Weights of a small GPT-style language model, trained from scratch on English Wikipedia.
Architecture: RMSNorm before each block, no biases in attention or MLP, untied embeddings.
Each number is 500 + 25 x the weight over its row's rms, rounded and kept within 0 to 999. Layers, rows and columns count from 0. Numbers have three digits each. The size before them is the row's rms in percent of the matrix's.

# down: layer 8 MLP down (transposed), 256x96, rms 0.104, rows 41-50, columns 0-95
# gate: layer 8 MLP gate, 256x96, rms 0.117, rows 42-50, columns 0-95
# up: layer 8 MLP up, 256x96, rms 0.108, rows 42-50, columns 0-95
down41 100:546495493536519507482494507541513498508492579580509516494489524532527510465505534535495503486479495500474498503490501537506519488469547524493505489512499495485519482497505543517503502497461537533490482468462530507544532485486488501463554541516509518505504477512512513471503487486490470553
gate42 086:496520476482523461504488477525496492492480481437529505465510509488535494502501520504523497538519508510489460507540572524500492505515520524491550516475500480465503526509461475497530524526510492527461469545546514522532499482491481514531496537485493490484469484487460495540457509510482538542
up42 091:456479517535480504517462520527446499510499507463505466523523490530503499471466484542453506502452523497497538529465507474489549528493520522449503533511514537486536496493497529510530478480507533486503495476497531488540500490518500502464530489485445482521499488481530475482484524540486503461
down42 091:535511497491520522494456511462534497502475510490522491491466522495498514512483483561534515506532504470538513538467481465538453483501505488477497539539497511512484505497465449545529470531469493494507497498530456506504549465522471484504559559497525488487503517482502480507513498505482527490
gate43 101:451524532524515462503545487477507482467466472461476504496490529466488492485532499490521546536497458532531518477484505526514533438493494487495515496458531524468517469471501503479450526543475507528522520494492538502533517503523531519525506514513530515502496497495474510497480520554502505529
up43 100:521485456498545512530482444474466466509513468501492513508463525488483495517503530482530533490509512499462545526508452500496474531556488500484512473528500507504496524545540494491536531512516523495510477495499492511521539437527486495488472529485545505538484497496461487518500504491504491444
down43 101:473506458519475458533463454521518483504503515520495561493479526569492445541517505480511443499456521502479504496466499506521489494487503508495520480521486470480527525535502501497480554518494483504485467505534502490521486489485491507489501493496511465542506524505518497535464451470515455497
gate44 103:465508533536536514479489534496519513450470469491465497522482483486512483534513490513499503480547498506559536493483461495500491496518544502496461477504518510515541492477553465489468491503477472522484459533500524537545508537491541472513496513475506488499472487490519471485521485500433495489
up44 103:532509464499473506512502467503521507512488532467463501484492516506506480497504514511517494503488529450505474509554528528504526470489488494464560583491518502533468467514486486514559495505507492531465526487473466509485500517505554499487555494491487463523491489542469482525496510494525522506
down44 101:497537488468527483470514484516522497508518527466501463528492519485543472491489478463535482492509489513502538499459529515497479500492552456503531526473497481521492559469538488503490488529499487465501552508520494489468504483522515514502466491487452473524494460490525500463462508552509544528
gate45 100:502487512498539464475491515475495493467457481471459527465476511482501464448491503502473544526494515517477466515504482525483511477482480493552473472522480457447501536489522486529504473520484508494507515471506523515471486492478508499474455474512465464502510470506465516494504493540465524562
up45 098:483473457537531538515488535531519513524530532486512479548499498524506511532519534495482506494479492466486475451543524488515504478496534474488513517490462551501492508488539453465549516495473513529517499499503544464527488534518527490511509531499511489508490503466544480481505455465472497474
down45 099:498510492502485516523483543500490507489460516475550516456473472539478476498489471517551459536504572495492538493467500526506490487476528442532484504474494488501496532506475466490468471458495530510508466524507556539532493492474500531517545506478498493523514493496520493511497517479526497491
gate46 110:447501484491536496484494454501529550518470516491507502521485488502500452490486509553464503478506480476494514494477516457498456496476536482505530505462525458513513499490519488452516505507478454522484513534480510483560491510499490514499478453493451484520480487484567502487535526476491489498
up46 101:458492477510515508473532532484504528516503526493508546529469576454500501469517523507477506528473550532552508492508480490523491465500514511514553497496486497515475511494520459488500455513523501524536516547494478490539512524525531548489489494505515459514480510533499515479475475514483479480
down46 104:530491515527452517494484492500482505510493486483496460515507460528502525467501473479487492468522478521515513529528495504483534481472507515510554497518536484486499505494473563513519492495474543465508545504507481470516476528561453512458520490521493461452498537505480494498524518541488522551
gate47 100:503519567482502495467491488459497482517522513475518506501480481521489507490463503507464459492487492457541536493468490526495499472532490519515556460499512520503498475468490470504479488519495452483457480509501547485529523523491493485510497519516541483504463454565531549523502519485492488519
up47 098:550511497485471483488490493542502476507504529517496461514462512464535469497484523534512526489512477479472506529525458495545475506494521489526496486455518494484488496513532500506486519470552480509494529483504505515536474533482464493500480489529509563515482572488494503440511454500497516527
down47 100:493484500530500483502491493492500533483477494507442509521513528493528506467519524533473565506470534499496513509503527492508510519436513516547498514524503498544440468512508541513501492471488514481457475490539499500500509471482533496485489501447468491488504529473512480473471449503459536529
gate48 090:468512442500501470519500496499500484464484457499519501467487455509486502493537505522514512503496471485490490491508509543498511438508544491497527448516518472483542510495466503505482534521464498444488540446508506491497525471505475486495458530472513509498513540540515498541514511438485496494
up48 098:537444470533525502474493510494499538534485509464495484538547528490509532533526496534548473534491520490533521505501515497503525493489500529519514442488467462482480511511482508496443550495569477515455471504501513474509480477506531511515515474498487512511499502513490486475479531473512529507
down48 097:482510538483492469519542506526488505499505479494505496463510537480482457481471516536495476473478511488525508559522469473502478499462531465498497479493545504475483520472507524508537464468491520471540481498490507492509540540514472495512453497478477527472503442506476480496464464540455514490
gate49 103:507491529476533525487461498508491491509469535466481515509476539517535485465539497516471493506487526499510505522475471530556517476494513492511482459464477465451529469487485512522539456469513510495485479493529463488474525526465537486478523512480503500520445490497551493520502534456498526509
up49 100:481531493546553502486517536468504522484498516492504460492489470492531513472466511456515531502489462517527503484465480550471523522470417496503502507535502518507493491503504521471459496503455495510513511514497506504469477523523510523508492522508503509438526480515484459507520521531524547533
down49 096:533459504478491504490505489532495472498527481512500516473495487484485511514504437464498430494518507517457530506497507476525518492486550503524523494511514495467578473463472477528471486480501515514489525486454490507504486466503519492492465542476497488539475424485505513505493483484484473510
gate50 094:506510490526481521453503506467541474533505475460490476516484514496547511503508481476497505504497506484495541510509492495497530443500478473452549482498523496475501510487488538517494457530548523499451512536469521463463488482519512456554530504476529497530512495542494481475542484489516479505
up50 091:508540524498498507522443493540511515525496494520532530519501502501503513437493484496519481538526502482489499536483478509480554486496499579549520503451477477505517466487454489535490451471532550537502500484515491488488494495455498505484521508530508500502499491511531520471488539476517493506
down50 091:491488485539506509519489530511458459468500526526504469529478495535531494520520504489474483518501484476515487457512536505521473501519504470524544533570487508481534510484519480489472517530509476501506503481523551532461504463531512500493441454528516526523490508500504518527487479525519510440